{"num_hidden_layers": 10, "hidden_size": 96, "num_attention_heads": 3, "num_key_value_heads": 3, "head_dim": 32, "intermediate_size": 384, "vocab_size": 8192, "hidden_act": "gelu", "norm": "layernorm", "norm_place": "post", "norm_eps": 1e-06, "positions": "learned", "qk_norm": false, "attn_scale": 0.177, "bias": "all", "tie_word_embeddings": true, "parallel_block": false, "extras": ["capped logits"], "init": "normal", "init_std_qkv": 0.051, "init_std_o": 0.0114, "init_std_up": 0.051, "init_std_down": 0.0114, "optimizer": "muon_variant", "learning_rate": 0.00121, "lr_mult_o": 2.0, "beta1": 0.95, "lr_head": 0.0159, "max_grad_norm": 1.0, "warmup_steps": 200, "schedule": "wsd", "decay_fraction": 1.0, "decay_shape": "linear", "final_lr_fraction": 0.0, "batch_tokens": 16384, "max_seq_len": 384, "doc_mask": true, "train_tokens": 82880000, "max_steps": 5059, "dataset": "wikipedia_en"}
Each number is 128 + 32 x the weight over its row's rms, rounded and kept within 0 to 255. Layers, rows and columns count from 0. Numbers have three digits each. The size before them is the row's rms in percent of the matrix's.

# o: layer 6 attention output (transposed), 96x96, rms 0.115, rows 4-95, columns 32-63
# v: layer 6 attention value, 96x96, rms 0.0765, rows 5-95, columns 32-63
# q: layer 6 attention query, 96x96, rms 0.0932, rows 32-95, columns 32-63
# k: layer 6 attention key, 96x96, rms 0.0928, rows 32-95, columns 32-63
# up: layer 6 MLP up, 384x96, rms 0.0811, rows 0-24, columns 32-63
# down: layer 6 MLP down (transposed), 384x96, rms 0.0581, rows 0-23, columns 32-63
o4 085:051096161136140162165101107152155111115125102212153093032110132162097085109103175085141063140117
v5 097:129146171184115142059112101135121051147108124135138113129130162164097089108113184168141133223173
o5 097:072128147088075159146101125154112110109145123143107165051138149180139141182171075115163131084154
v6 101:134076137174132119037127192112110149143191164122126146144134144108101107080136103140108130140145
o6 101:124145116136080111171184083193176108106065111122210121085103154160161109175107162133131093132119
v7 096:117196087093165142145127105112172092099196140149126089168086192199124133102105112119172137146109
o7 085:134123120126113131105148097161122149129102127159066188113159155062111111100070137133068172117103
v8 089:148128090131095162101100163041138127099179141129170123203123112070155118093157060101127110157144
o8 082:081164133183116049148183120163167130143094132137127151108075142152079163148105087137092146094103
v9 083:139132142175141120094147135188149116071159147172153122106087097069127108130113086137140140128163
o9 084:061152128124117146083140074160125084125117151122170130138153179124136141117126127136114138163094
v10 096:139143149137138118127114140127115167097129170075069097093140129079159080143213136135147118126171
o10 091:079152137133169217099126109120120187097119109062153123121191115140073143104126082144133079110127
v11 083:105113173133108063181138132163105135126147187101119124134107208174149129101118125130157144173119
o11 079:151118104153093180107128107151161094156123130139148174197139171204120119123105147134096141122075
v12 095:149177107117126109145117150088078126146066106125160096078180100156142099088144123073146112101085
o12 091:168109091060188138114137112138082190069161112117070122138140118042146199184141152155118160093140
v13 080:116101062146098142183132168117108141099172104094132183092141105132115113121172135074153126124159
o13 077:109132140076141116140139182153153113158103074176132067164137160112111090139044151169106089082137
v14 086:132106108101104109156182094181171097181071136108146157157130184110135110110083115123200128098101
o14 099:147167178234132124126105192117105149132103180135138136141149091141144131147146144128054119153144
v15 097:150141132140170087151108127124179096148117118100151116109093133116119064094099089133098126137094
o15 098:086110075158121118086126145115109164118178130110087105207088137132093131137169095107134194116137
v16 092:044107151126112078105088133100095133151165111149138120147077189188088122185104117167209095115085
o16 083:167186149148028170191105118130115107125122125125132114083120135104127136182199100130086155175145
v17 088:162111141136150096163178187102134168131158122149105109086090090145081166120143097152136137087117
o17 081:138096108141112154130135044134130135173107130110109103117160153156185154067151129113135128171130
v18 103:116139181089146137165153121111188146091140120081161099134130063078112068117148090156102105138149
o18 096:093143096147117154135187097109105126183156086108121087151122114154123119111033122114114180130102
v19 095:076113141140151102161146104064129064106151157128129135159151188161040108197129111102155119148132
o19 080:115156125075053134154142088170160122178136064177115145086104101159169132099145141126101131111131
v20 107:126071122110159149113138129105130076098138105152122118092058143151177082159196168180192097123167
o20 104:161202133107083143115115090176107155161167140159151165100199092149095181131144034107100083173099
v21 091:145167168132119079101136125123037108060150074116131142080096127157128116115107081168126115076116
o21 082:168123071145094168186136095152170147185097141105129096115151124127120099160176082165132065107130
v22 094:135095140101138137069118072118137178136161147147133134124165092149115077088101141196112068095113
o22 086:077109125051104112164125158148141123111080171085142112087162136114109106141128125149154111209138
v23 096:124123138144150073110081195170103135170158072131194154141131144066145170119138130144140111128166
o23 095:120143086141063164111117101138139141162196146134042144138084162121107088080106125163089167142055
v24 098:122063150181110068110122125178181137135124149151112117095097109120126157175137092115113115074117
o24 102:105136159130166121155080189111105130089107150172180097148089220135109148140108116120158167163154
v25 084:161193147110144108131128160109095050136101136111139127116116184116162123092116125111076131120131
o25 077:120064128113080178216155121166060135071139179157121135138148119126119085097123119126188130054084
v26 093:110157130100122167116128177092139126093164108126113125132118107155115142055143146171178134150138
o26 100:130124155139082088154098108125155179134109125134181124116190093099044108187155115085091125112104
v27 088:083185095145115123116135123150112153076160174194136134091095108154159109136090144104139184102105
o27 086:135110163195101096086087072160151113122103130133155143146178171146065131166115148126105123169147
v28 082:124143131081094104078158131116076168158150139089120109142115104179186147229108115103118095114157
o28 085:141099092140156098142076137087130139164120114196143158114148152120119162097174109132126150143092
v29 084:103183137167145100128069123107172160092132119142122078132122167117214107118116156092177109106092
o29 085:153098112147155146161174078103087095112104094137155145104161179057123161142102039115167136131164
v30 087:120096118075103118102126114184151160159127142115129086085142113161126112094076115157079208136120
o30 090:103140180121154152097073119100133126132131141152143145156190086118045162160196167123140101217100
v31 088:122136068097123158196118150161157075142104135138139088060178138094171111126097152156092146091129
o31 077:112128140130117104094121192101103106146162097151063125205062148084116208052104099102133178132132
q32 095:124091167109097157107098182068121123136086140177160152129159145110066191093091131119131122128062
k32 096:071092088165109104076076117166119197118135128149094146096073095103160110199112117110152149082115
q33 096:125077141129101086113177132102139153132125141144143098163115117129131183126099134110115113176158
k33 094:095118086201136089104084118141115131119141120163105203109024101079127130080131115131089078088165
q34 087:134122131137072117138051137098159203074115092128155083135158169187140131108172131144125164103105
k34 096:203122119175136087125103120114139125116128153098134120184120129159177110128026118127140082135061
q35 091:157101160146143144159163137112117176166049108129146120142120125115075156163046130151128090148162
k35 100:167052109139200102196142129167109118108107082145092182092133123105143081128120129026143171126170
q36 115:194137130173069036135146101102163141153107069157135166139129132150155119166072165159121069088119
k36 110:117079160128116102099134150131123138123127122182040160101127121141145094098115161117188099064136
q37 092:239165112089131157152107144156156124121146173157070176129159148094169126130131113149156151099122
k37 105:187116125088094102060052111159112192167115086135095180151122192105147065131121154139079146087122
q38 099:103172109171124183111143183097133097119129137151168143181126136122074134088141090132123095157161
k38 086:124108165096169125134135138155172179154119108139111127129168110147175111128146132127120129136133
q39 100:131156132121094132157075079103101109147167114142138109153101125106106067155158076097093152156119
k39 100:188163146129075123093167119166173082133088153127091088197085096101127155121110167091102145147117
q40 089:172159022097103189118111153138182153142146097092095091183164095152160111122128174130125153138091
k40 088:131130146147159103089162142052109152123105108085101147100101125200143149132099144130105127100104
q41 109:115170130140162125162059108177155130123134191176135143169145171171091110141180097143142038188138
k41 119:162139161103155137176116107140140103053090132105063178121150171140109105125143137159145102075197
q42 093:141105122085167228100131132155120131137130139130094179157133138115111083102186158129108098091163
k42 104:134124137117150158122153183149093113066112118156106055112136117096097079191110148091074144132135
q43 077:090154188058158103151103163095127176114128119145180172107160117113126117151087158053170098122111
k43 084:086073066139128126101072097149139074129121130144149139155081166111097079131164100167119196010155
q44 099:145150145169125157093111094200069135112179164142144114145098127113102140058175138113105146112133
k44 099:159088136129165219106146126138125128056134084071134102155144122131124078182167086118126184150072
q45 108:091098121096210130126095140125144105073110116112144113148129119152126121155127176089096154104134
k45 113:125095109168133119095143132123151148156109115145165101115085089135154082104140139151145168095099
q46 113:143182139156063071091109147127153105179173085171112121152129161101155133158105129163102102091188
k46 101:094119197133180154173146131108165101174183165172104159149134119092098120088102101124118111109113
q47 111:084133140074167130104098105104132185129128130103042107126091151095133132075144130105126130150087
k47 111:164064065090159110096208181132064102117106168111105109147166069139140108186151138124086170111091
q48 109:121119114057148165123113078178130086181105123115136097114109094121119112131152164090145159109102
k48 110:126145100166146152112088155161144110160107111105141121151088117132133125182162072155088139133089
q49 093:137132097169133190074119109156087118075135153104117114139086089149110125074183139105134173168118
k49 095:165134108170108131166165120124119114087121095125226079135122173119175134154137150097080100177085
q50 102:114173152097066111175112164143123116125119200148150093196091114125101114144093093138142177093174
k50 108:063102188116164182133060149135159112121129169138162148177130163093126135119068129095180081096154
q51 095:129117098148118110146192143125159134129115136179131104080190109182178182163114114145135068081136
k51 097:168149194103111100147105142124126203115124142114123164039157055131154149135100173176125112139135
q52 090:120112166125161081163098114093175206164136142104157147110182082078121090139096095146119087140231
k52 093:139168166120143128183195063068133090133100051121124132137145114141123108179162096145173037110163
q53 119:174188112200042049110120106169154119161183122111192181142140127148110185169153062152111113150164
k53 102:164118197083098151120084116133156128154097104193068155102162095100123192080141114176097095105099
q54 094:112074107096177140172141104131112143188149135137112173120150162160090110092128122140115168091073
k54 095:100134136071151127204102098111164189133103148137162108169143127152144122153190164080163103151078
q55 092:088065088149111123180088064124120136028153108135115182054101112110121128172133187130126101160165
k55 088:202112171102069118115088085138166100152104121165110064140105107119115136173121101117200125131150
q56 109:119131168120146118114123171133197134113132148169160128191108168107123093144086127132115171171130
k56 102:136135133142136098160114127146135144095088195206156186119060188126114150120099144138149108166172
q57 091:137170091058121092164126112073155183134107133128118156149149090134081171142141100147157087157102
k57 087:122093114114134087130113113094099135084135074102091133143152138146061146119102180099135109092136
q58 108:109078153045172181149123105135067114124104147148145159066118106098141161128135131110176126124093
k58 106:110090046131142118132073122156126167132127103148118061093138173123106114132170137131074176204091
q59 094:107119123037160082134135091144140185128135067085135106111166105107170111127156105116083148161107
k59 093:144133036158128113133141111145116110183141132066128102109138140164091134117166154175071128136132
q60 090:193104154175130087105131114107142135136089149170162128122179177153119125158084098119130154147085
k60 092:168112014182106120110149247139172134081129106136139132109126135198162108135110157148122149137176
q61 091:040135134158135082120145121187107119161175096138134129101150101076103125104153106165119147111162
k61 095:162090201175131089124138046107153128113117133087119084106098128134101168174213076093196106104090
q62 096:159163065191125062137125124118147132174139115129158102183099101118077098108056100090122104155129
k62 096:120099153125140156080125140149114148118042110133109102160107105169100179111062178155077132114109
q63 099:097110171146141121142132091126117056084173074116127116144103109120151183089055216070119086138153
k63 106:063135108162202187111189130147074122140149137085143079136038093135090170095121129099070096139126
v32 094:099167131097091146115128126178124099137149100138091104145161164114187128179152172088148084132110
o32 092:103150111175153153107103103086102124144162110139156115108147156155136146086067146109131136083147
v33 083:169144146106157149158056126132147126130075170071119204112170090123185111175108162126147140116063
o33 086:031069122146131132166149151118139126144121097104146146138039152165074120140125134120124141131133
v34 103:172136136161190133162179159139131079125158143112084143168143113096127133126152140146127089096129
o34 094:215103085163046094121140104112122130167100102122092061112097121137154108114131170087100120093178
v35 087:170105144131054095131081128095171118149144093084127084158088118107155212160109127148138141125113
o35 078:143069129099159142112153114126128131083157174148096118152145108191097092117146118136120113068163
v36 087:109143153163118129116138140174104109096112068093157124163133160071139115117102073145159130149102
o36 086:142147095084185121168126143127155152073115184146116107148203102138082087152109166094148105072157
v37 093:179182115091093160126126112118138090148150165085138069037130132139109137167104177128161134094119
o37 101:078087144167144114118079181144119144119099138169145142181148153150113080153051114154068124102119
v38 116:146113143113146119161156120130109133143049157119122060101153134168119149129066139087162131160100
o38 108:084132118084183131104112153154143159153129165157124138158100111081073152117178112172114162102068
v39 092:107143147183134152087111144092101140108091100079117109130080094114160145037165121147112167117138
o39 094:111120169073099108142084134179072089133203154119094160120127111043083162201149083137174065143183
v40 098:179094117073085172095079115117173110140087136126141141196160136106132129118185154197191129118161
o40 093:124128094191150120124126141127111060171162081115227107119077071187082136141085121091087148106136
v41 097:072081114199101119158115125092206161116184159135095147148148129112182131057154107193104134123151
o41 088:130158168112168098142135151089148098171183132106142114161116081138123110172148130099137163129126
v42 097:161127117133095188180147124162141124114103113146093151175120123099139176131179162116100102093125
o42 087:127048151114140071165160153150105109097117112141175123061136157156154093089095152124153139078115
v43 095:130084102131138133141096090180116130185136104091164145157152119141081120161107058167119103108112
o43 091:108103077131123086095150182048115109110103128103107077192059129141154181107145136117158149175158
v44 103:135140137071134142137150107137118092118117198137093115076121140130143198183128097135125068103115
o44 105:117135162198063124104080121108194114113099082145196134178117187119055165081069143170142075147123
v45 095:083151135151120142168096163107125157130142088128064123156121153101116091123136166157066120160116
o45 091:146116075146146160186192153119138142158127142075100111135135110142155106165083092077160123084170
v46 101:116180156101097150114134137094093157077103131142128114190184164141147099124149124074114109110128
o46 102:125082092152197150128130157101153142136143068110156080115169130124113113159119157167108117100089
v47 104:110105106081101172154092159112137187139093186139048140114176149184109129101149130118136102119132
o47 104:094125142218130148157102149160129096122150120088119111163055138141141090152142189093147157142166
v48 106:155141117100042173130142066113112111126122137089153117158188151077115099160117110166162119121125
o48 104:112125135123215159100126172086090167125136150155173132175094080167110153082121175121059096129119
v49 104:160136174086127161164151130115139116171089119085135157164152066097112082146143071111167150114083
o49 106:130141107050184141120154119162114138148101151119106077148093172112155147049112180136096115164050
v50 092:137113092113129052131131110112158171127165080134118118086134104107160152144115122133152145081083
o50 095:155116138146102121137150188172130095112109178181074120147128143162076105147132136166103093136192
v51 102:212148127121120138084094185205105083151115088123141088193160119084121120163117109138141135111152
o51 099:184117066138092148094196085078147148146138102133126132160171068149132113087141177122072105113130
v52 088:142132157147122111114168118133091083135190142173128129128176113080029129209101132108084175165096
o52 079:143144095111144151103084079161143145135089127146181144136160149142105126096101034133170119096061
v53 094:135148204133082117064152140125099130144104108056163120167094120172164160153104107122072149129141
o53 095:146094115083187117154104079104125123080149123113125132091215129104136165072153128124137105096094
v54 103:153092123129093113100142079163081038096168161133146138154059139202142162148096129145133132124099
o54 110:212148131141100109123090111112142159113118072103095177124183144093129142163167125160112120087149
v55 099:108154116095130110129141178089096089117101105120113116150165111119096038143165140101129043141140
o55 097:175124103167121183111144108080105170158137152099122131151093094088158174081116147129124170108097
v56 107:187111130097157138198195127065127155087083109151111156101119105132153148184132093123119126121129
o56 097:086165153123134086116120095168189123184127132120134157146119116152152157116100223182120084160066
v57 089:156159100059099101057150152098116117137101167197121137090174142152133118108132101074130148119138
o57 082:152100172205123083119196119129113126143113165110107089118113124140064141124137149155117143172119
v58 102:126125080156141135154158149149154135145086152095160138163093091096112104136144104078122187098097
o58 091:144089147054127067121121104167098137153176114129108140158138125136116157128127130175146108139100
v59 092:108131123157149076121138154131122142169154083175110114148150132119162160121156128116161160179084
o59 094:093089126103137097104162129164100139119169157195143144073106066044135099080146150181109130176173
v60 105:162127140165134131102076105125045166163118189213185153146094171090180093081110150132100134141150
o60 092:124096155167134130125189140168113121113151107093100122070178085143150152093128134144103105169127
v61 098:150116144111148125119079141169080105194144116148108148125141140178107127143102218211164112113155
o61 095:127210099194086140171210102123103096113165098094140092093145125141134107118134077114072142115157
v62 096:131098171139167133114098170103139136166136158147145127045137129131086148089096131103083064116120
o62 087:118104142126094151094119066151170113083161112127145122164131131140144141166177085154111173147112
v63 109:187146137176104144160094137136141151103137116170173133152090099117131130115128061144090156117084
o63 107:113059095139194116116169142152129146136075114109129135106133092135189103157084219118126111119133
q64 114:137095158116150150137093102149135139093143169148068113096051158143125160095186138091158218133111
k64 100:131115108121088108130132123128111101166080069167133120181101108133164099150192153105126129095129
q65 105:099071128128111068097119129125118111120155133142156156099099075152116054095139199085148094083157
k65 105:121073115147108130157132118161179083159108086085169131171075076113175095108097155131134130146107
q66 120:085188119112155127124123146132160184206124155134108123162114068131096145077105126190084078148143
k66 106:061109209047185087120133099125082175097105188212143137128123117117149132156148172110140151109144
q67 126:162136082089131078154178139128149156134149158113111103109144100105153184102077078101120096144137
k67 121:098142158085165177136102123138086135133181061121115146118154108105134171081123145143091111119121
q68 102:107099092109189159107189090116091127076157077114120171128144124096174112117143158198127150108111
k68 100:173105064113100098127162112150127141111083123103073104057124126160109156150175202133091108117049
q69 102:166159166143100160148083125127121103093161131113115092070179125107123093172144102116126148115115
k69 112:170165119130120124122126116102148142167121064058148092161210148132088164163128121105153137116104
q70 116:093132196101214111153114163152120132100173142132123155058162126098147130132161041169160134131125
k70 115:116109126077159165189074154156096142109151143159128110111156176143140118159207064044156170124111
q71 130:083044134137149150108140134103055156086171108105121142107123121057148116127181120106129141065086
k71 116:122118084109193157161192111127132140075083131116152057128146118126145114141146076130111161156057
q72 089:121173129118139088151073142172115086173151095121129120153180151124082125051117142157126116153140
k72 097:120152150178131105134140105139153096177123150127105166167078137077112177130055119121119159089104
q73 106:104101142084141112107109130103054125115180144132139166096151115132144101153172135124217166162097
k73 102:145114164121133111131106127085170190068079165157120067142116178170104140153132087120120109121170
q74 103:070103090128137107140113165139141101155176068136157102135121124098147172187105087161094125126169
k74 105:062177115136157082158114090153168108136161168133170100116029132133156143110076151131160136111156
q75 110:102124182167117134190154107139111126123127151109087212048089199096091105130136085155120125115140
k75 106:086130128130107164146129114166104126136155105121103133094150119119155113207148115119222147167154
q76 108:168141081165099088162127134094161185117120102088169102166107154164083145206116136125159064133128
k76 104:146142160180106076101144132063184126089101099145098146113155181155176113084110164127115098166059
q77 102:106107140130133140054118158142093082098161092093094095061104169105153145130146133103188168090123
k77 095:151089082156137155140152166108130097122114093133199115108136155107126067124142069118109187123133
q78 114:085125153098162114125116152116095089102115152076130158135105166094188119149206109147163181132088
k78 114:148157105082118107120113114140141164132136156146186112153085137162142140098168136124176153255127
q79 092:136114057134177143127117132149174118097142096085149099161108046131143124147132108113105155139162
k79 093:132106086095112107093144126122084086135091150126168114150168113114157194166109144168098088127060
q80 119:104127127086131178148106093187107117102160101138122124080061131100137154160211127137190173141126
k80 100:118138124116070085094101082151134089173112126103147129126143144081130094170157076115103133167128
q81 102:125130138076170143104099086094098118072083137143189124154107104138078145122084182181128079169145
k81 100:117107129082142115084182129113148161135136136131149138193181125135064168099125144090095081172114
q82 113:138082135073150133130117111116135134138109189119079162086092134132140116073152197126157119104108
k82 111:156107116089178122081153041118163107144131100133132115132084151154177073137155095135165191146073
q83 095:089127099139156123078162095114150054109111159157175101069161110178119116086160140162105145146098
k83 104:159128116110131093123138059135138128148151090086206113125092058170174159120117165136081113171141
q84 111:131081135098162096135126137103091168204111081137128146094135078115190066131169130134114126169162
k84 110:110158109169160110201128128092139142164085152108151084122107140151146123172117218111119109178084
q85 109:158119046156090135133195088166165107083131131069198077114136142104176082098120118144125123139119
k85 106:144150104097086171130120065147183125164138071103103122159105127174150140095090123188161122120113
q86 102:102176111145133112155200102100094120145099108113157155134123147173101160100072100118144128168120
k86 097:110119179087129182161133166079119143135139132121123158054140054141144134079065101086125082096143
q87 101:145146107119080135108101117128189095128167106127095076232089104114146101121160096120089127073073
k87 097:183072099084090069087130123123159127159178149167115080164070066137117170129140158134159151062132
q88 099:163153154123094126128153129177136100128101134142193162094131118110184110170148140108124122076158
k88 094:149184131104109081093123100126148127066090073106145151105154120107176094183171190182126125092181
q89 096:114121116189099172156162085135161126120081168123095140061197184226142158100165078109147139151103
k89 093:147120095114139192092164029110093161148099141129142125123147164160154133091201092120156077142133
q90 101:140130128141168070148164118140145150084112092085183097139066141162119097136146084141079134103132
k90 098:091234105154087127145116163153116105151139162153100120143129178129178122093120126139123167148145
q91 090:077105088134121173124130138084183128140167157114142145151147144159119119108068106168143176136110
k91 093:111103078064166120100100153146113153123151102121190114207120150143145109079107150110139141107108
q92 113:169130172082207123141081159129132119122061103149117116170143119163120119058114147103074120108101
k92 110:170123067065176172055129143097110101132149136179169083165096115129126100099134179111117133118151
q93 112:067097191114124153105125108186100134119118124148045207103153170112125130049086148134133141067133
k93 106:156103088093106149174115085132119074094155144105096093147099118144082061165205139116165122097124
q94 107:132141133069122076104149152129159129167111164120138132172154141137145198115145146136112169145068
k94 103:115115065129182199123128097138122131186136179136040173145093131149086125124117139137070111106081
q95 111:154115125152124116123134111164112166167114079090104200072135141064162097182144132153161104116097
k95 108:105094099126165094113171113144134156110148075121080155060152132153133062178177140129092162156134
v64 108:163107108147129125185128089139124071123108146129156108122090192155133136178128195162113104134074
o64 124:160133151119085092107076168126104151114192120114139141107168084073098196172166094106098129129171
v65 106:137108141133113148151124192167153160149146193103099159090121143144162122088055170077180122097111
o65 105:124138141122131073138151157117133149087172204201110124160167148117093174165200140157097122150109
v66 102:120135102066083128145146117163131113113162127121142084152152130037130176146185120171143147124084
o66 105:128151124196089140141150143087120120110135135068123100146145109148154101084070188074124149102201
v67 106:101153109135145158103089174131162076154140111164101149092106157113158160113176145180131146079113
o67 117:112129139129119088140099141098166124195142062184125109102145158145102140148055156072151125117120
v68 112:077172116118127180166152104195187160150169114126147106166154129138148076124089095160124106150143
o68 112:120081133090141122075119135099131177099128131105119127148093107114129166103070169118123086129170
v69 102:162141147092117121099177093120138135167141075141125122151099133187142132116131140107149136137116
o69 112:104118155105097122147138107212076139127138172147070105094111182081122112157140124130115100137134
v70 111:117104081103108146105146143129124132125162164076165150101162104157107119134186169102233131072154
o70 119:116143113171185122193162168117137096152101127066120112186115154059165108145114175126128179150138
v71 104:067090183105153104141158169140081115092158116176108131096129160190140106139098160096114151153112
o71 110:145172142135125074094160102102119126113116109160087129097129135080170146178125118114132132137171
v72 106:084130077120127110105128165038099071132153147097144175140142139144101178168135153113186125117109
o72 105:090098128166061078145120135161144153139155097092082114145077140114160054186114158174114104137173
v73 112:091100099136165100163135132114095111040064076144132166069151137124133180113132148088215157135109
o73 110:162188138159095077105132130134122111136140120182104147135071101071123144149109180112100158091154
v74 110:096116190148148082063086116126114105084100184085144131132113085167134156191157160126123128163139
o74 124:165093121165143184181139113164141120102179104121073137097159168110148063133093084079128119056119
v75 105:163124156145185125182204149120168092078117105096165099117109180081127111123137079143094215129119
o75 111:119127145143136124103079081130186130184109117140091187131130122115108090122088173114108077138109
v76 111:099142147162152115118110149086124173140160115126174091145103122132135161020152110124141195174166
o76 114:129121145054123156092122077134148123158088045104098166128134160137114105167103198143121104143150
v77 116:139112117118096093115138125158222137085158143049082083118127150132169123119156124075136145092092
o77 124:157150157223142156079146143100134119104123185115089157178171122149021092151075130137085104183108
v78 122:100249152148101137128119090201110070121131150149175151156088067114112142092145099182136093115110
o78 129:182061086096171163149176119097128122122054083086114107090114126130187115070116177126110092125130
v79 115:150098194184093098164142165097094151137154118155144175112168081115084136120136147090146097171184
o79 129:127119112038113151129110130162165056142157098156107103201073136107114145104149116160143123105113
v80 103:096068107117077119100108143079094114084180173117127143150100100117105126072147109122151130135207
o80 117:198168111159139147175122141172141124172144188146118136160134173087170079135086134172102120068168
v81 100:128118109088057084133124174127140176108069169150072102134151134121156120141170151094111139145123
o81 098:111077133181146076123224065129152160153112136164132138088133097130167150095099163113148109110172
v82 120:113111149070142116177074122056122155113113100104097101163167121196126099169162161142108112122178
o82 130:138098091150099117090164117135102087110160142104101155096105185150153109051061150068080192135113
v83 102:114159118149115129120129178122139126138140093107043104106144094132197097152167162088125134141144
o83 102:077112122158148137114229074159128148108144116104169162137160069108097166142104077154125136108141
v84 107:095139129132172054070091083107117129158136125096138133126129161124104117131166181140119114129084
o84 102:199152164152041167151145087170049133083097150075116100152169096137173170139098126167163075111109
v85 117:144131186112136170112132115180164120106100123096094108113131105122071126076097119140114097135165
o85 120:167209144133143120131115156169129149155126121147113126148076122076124125099104091139147130177109
v86 107:114087184149128137152129130118136173143155105164121126162106144138150132117145116132159153122124
o86 118:137207143164086179098094095082117081179144148112148142205186136111102154067109111121089162116112
v87 104:182155126152124137122167083117164164091095150158120109076098130092113183096135148150085170095159
o87 093:141116144108166139135119177102140066133137141191154040123133119145118104180145108075123160147118
v88 110:184142123120114134097107119083193117151092140183123133057160086192098121148136129201129140104138
o88 116:127143205160090091075122117141091069135114131157097146127056159137138165112142091140112096144196
v89 124:130143101124154103110152144076112086090161101099112146085096171177080122106171095117177089117112
o89 121:179160172157092059114158146112158145117137072106129119119202042133146114129130172087119112046141
v90 112:107140095110076139155110064170211146197125141094119118152123071141120105157138136107054066083114
o90 125:104115139162096148197113186144104096106120200097126172118081140138118165065073096140163112137159
v91 108:091138095154152160155208118094080101112091162112116170159112089160142159164167140164129182175097
o91 104:093150136187089129168130139172133112171098089108081104112113129115099121165073135105070097105162
v92 127:107121105225126111154134097120116130132144082107118173134148079162107138117161181210137132108090
o92 124:151174158088155092133128134074127074182138085110083136140145098051162169119136101066157121161198
v93 098:144134139143155149135165141106124102125122111189121124111140115147134115121140140182111171132078
o93 092:129095080114163123099129172141098066131048092159138127141145142138091116197157047096132117163141
v94 098:120150158182144148139131145178139170171100116102135108155129149149174118105139165108107135119155
o94 113:121160166083140139157119142086122135091088153175071162110173172145078202056084090135120085149130
v95 121:150171142135093128118111101124140126092106098135150142099150136127098114130117124132086143122120
o95 126:096120141112188113130129151118096124166129123172095109097083101075145146128101067171119143127100
up0 106:170128152089160138147136152121152133076077096199158119149124118129125174142073203087110147121102
down0 099:175112138194126178119042106176153100054175124121126120138091158167087162136168136119123108134150
up1 109:108055120192076150188155067167111105052114127101110126109137114123076128117119097117109099184173
down1 101:148087165154198185095090119134122127112079119139095146177075173067089117176113141119138130107099
up2 106:137099133121106143115064145120088106030117132139144138116092103144141166129164181092112072183157
down2 096:161176147166161107136082175146144100132122184100058099087095150127143164067107131139173117164098
up3 101:054105100187132087129066098138121084153171097161154072114135146077107121092134184122126099189105
down3 101:158124165114113118128145071117119097162120110209100130171059094144127092056149131116087105161165
up4 099:122144099099160136082077104183123169109166127183175087160155160133108115123137130126140170108135
down4 092:134185185083113108147120177152083072154138179176129146136105088126114152150128137140148103093138
up5 099:179104126087210122126146113123141156130112134158094165168206108076074122054137151168095168151117
down5 095:112039091111180120089135115165158203067096120137171144165106166126120111178143106126160210137110
up6 111:097123115113092173151192107104094129108142109120145143124058108095200137099108092104157152150104
down6 131:141143145108138048098192130132150104135141184121133151092093111115114160151108189115153127158129
up7 090:084132131068143055131151076098134115172092141165092159106087112108110122187146150149124154126194
down7 089:090114126155156095112118029118119077151114050160140138107112131096134184169169125116147150126127
up8 116:132099097110128170136124109201086148095203130105136103151135084027092165101134117136128121108121
down8 105:122158122116097092100130081159118149117142119133073140080136137176111146124078060101114099126128
up9 109:116102137078162186138122108181196082151090176111146160126100133105161145121122178188152153049115
down9 111:128177135133153136164157116152133158131197121088121143117146101052099171118104116139142187137178
up10 091:075035123137152156133155209154151162115104115162138107168107054098081102062122135205076164123104
down10 090:116081159105106097099088106156136135170053130125164129128118099104067126148128131130118183193124
up11 106:101114165115159145138082121142144072151113111090124122159111081088107158125131134139137088133075
down11 100:123167172182121125075120129152146123130095126175125096121142147113123063068108089129086113135187
up12 092:177141113091104120115110126088136157054084155174153092084150092135083160099143131148113118168201
down12 091:133156181067162119160078176124143138102145088133094170053144120084133111191159094103106109088124
up13 099:138113143063119141146090122177180122160143127108094108143165165085135142079174111116103190171045
down13 100:202150090125104118105163132151155181152111166105124123120140167154093065093206089139130170151130
up14 101:113152088159146159106134162118104134106140134065086140182122107091169157082207153122137196143128
down14 100:109155146126176076051089132085163102166117124172141098120088165146148190144162110112090139149096
up15 098:152107131137094162130157088089122143136078094081104108069158171113089092161115112142129092046161
down15 099:186115047138118185126149144149104155148141107160111154155146089124088087082118146133127137048128
up16 099:112147150113162070121078153166109128136196188155086150123140191059095169141154153113152163139099
down16 095:094113163126135122091158215057054157105143183129171155138177071132100103176141145056120153130113
up17 084:138135123110149159144125128176098173137091143080073140155111093113076081154173177115128155090064
down17 091:131181177178048116129180142112167085148075096167113182154168125116111171092109151172146122122142
up18 111:057099172147105089145148106128115148147134115177142129134102142123074112173168167149151127149142
down18 109:132141130126143128109161116159112146097093078131112070091065137162115122106148192152147070183155
up19 076:098162148131143125089151120119122091146135150171139094135141156172151124099159003121154121159096
down19 078:088047121094163179154077158180075103069099199148124152063134144088119117172156158111124139113136
up20 086:125049181176152116133125109097112111179156177167172138113175137146123124139094116087147170100089
down20 092:142129080085163149157120129110122161115155106098090051108136045185129150124071121128121175098133
up21 100:164168032041078139074111102156145145132154119122070141093138111091093126108153106110092137124180
down21 100:144184172105121183073120112140107131083146099144097143109217143103109190103113151102099087123089
up22 098:071106094116165193137085109110127154156168130137085145092201090067191168180129123106097106115129
down22 095:151154187123153126112112094146158127130153100124152105112169102065137139107110166199129182114155
up23 100:137110128148081130146093092080111130172167191147133085160148093160170130077122149101193095142109
down23 096:162161130143139121139119107108157144109165129110121074118129039098141097116057130060113141113112
up24 091:158115146143128127156084147181107126135079123145133188120096131131074123119073123177145162144131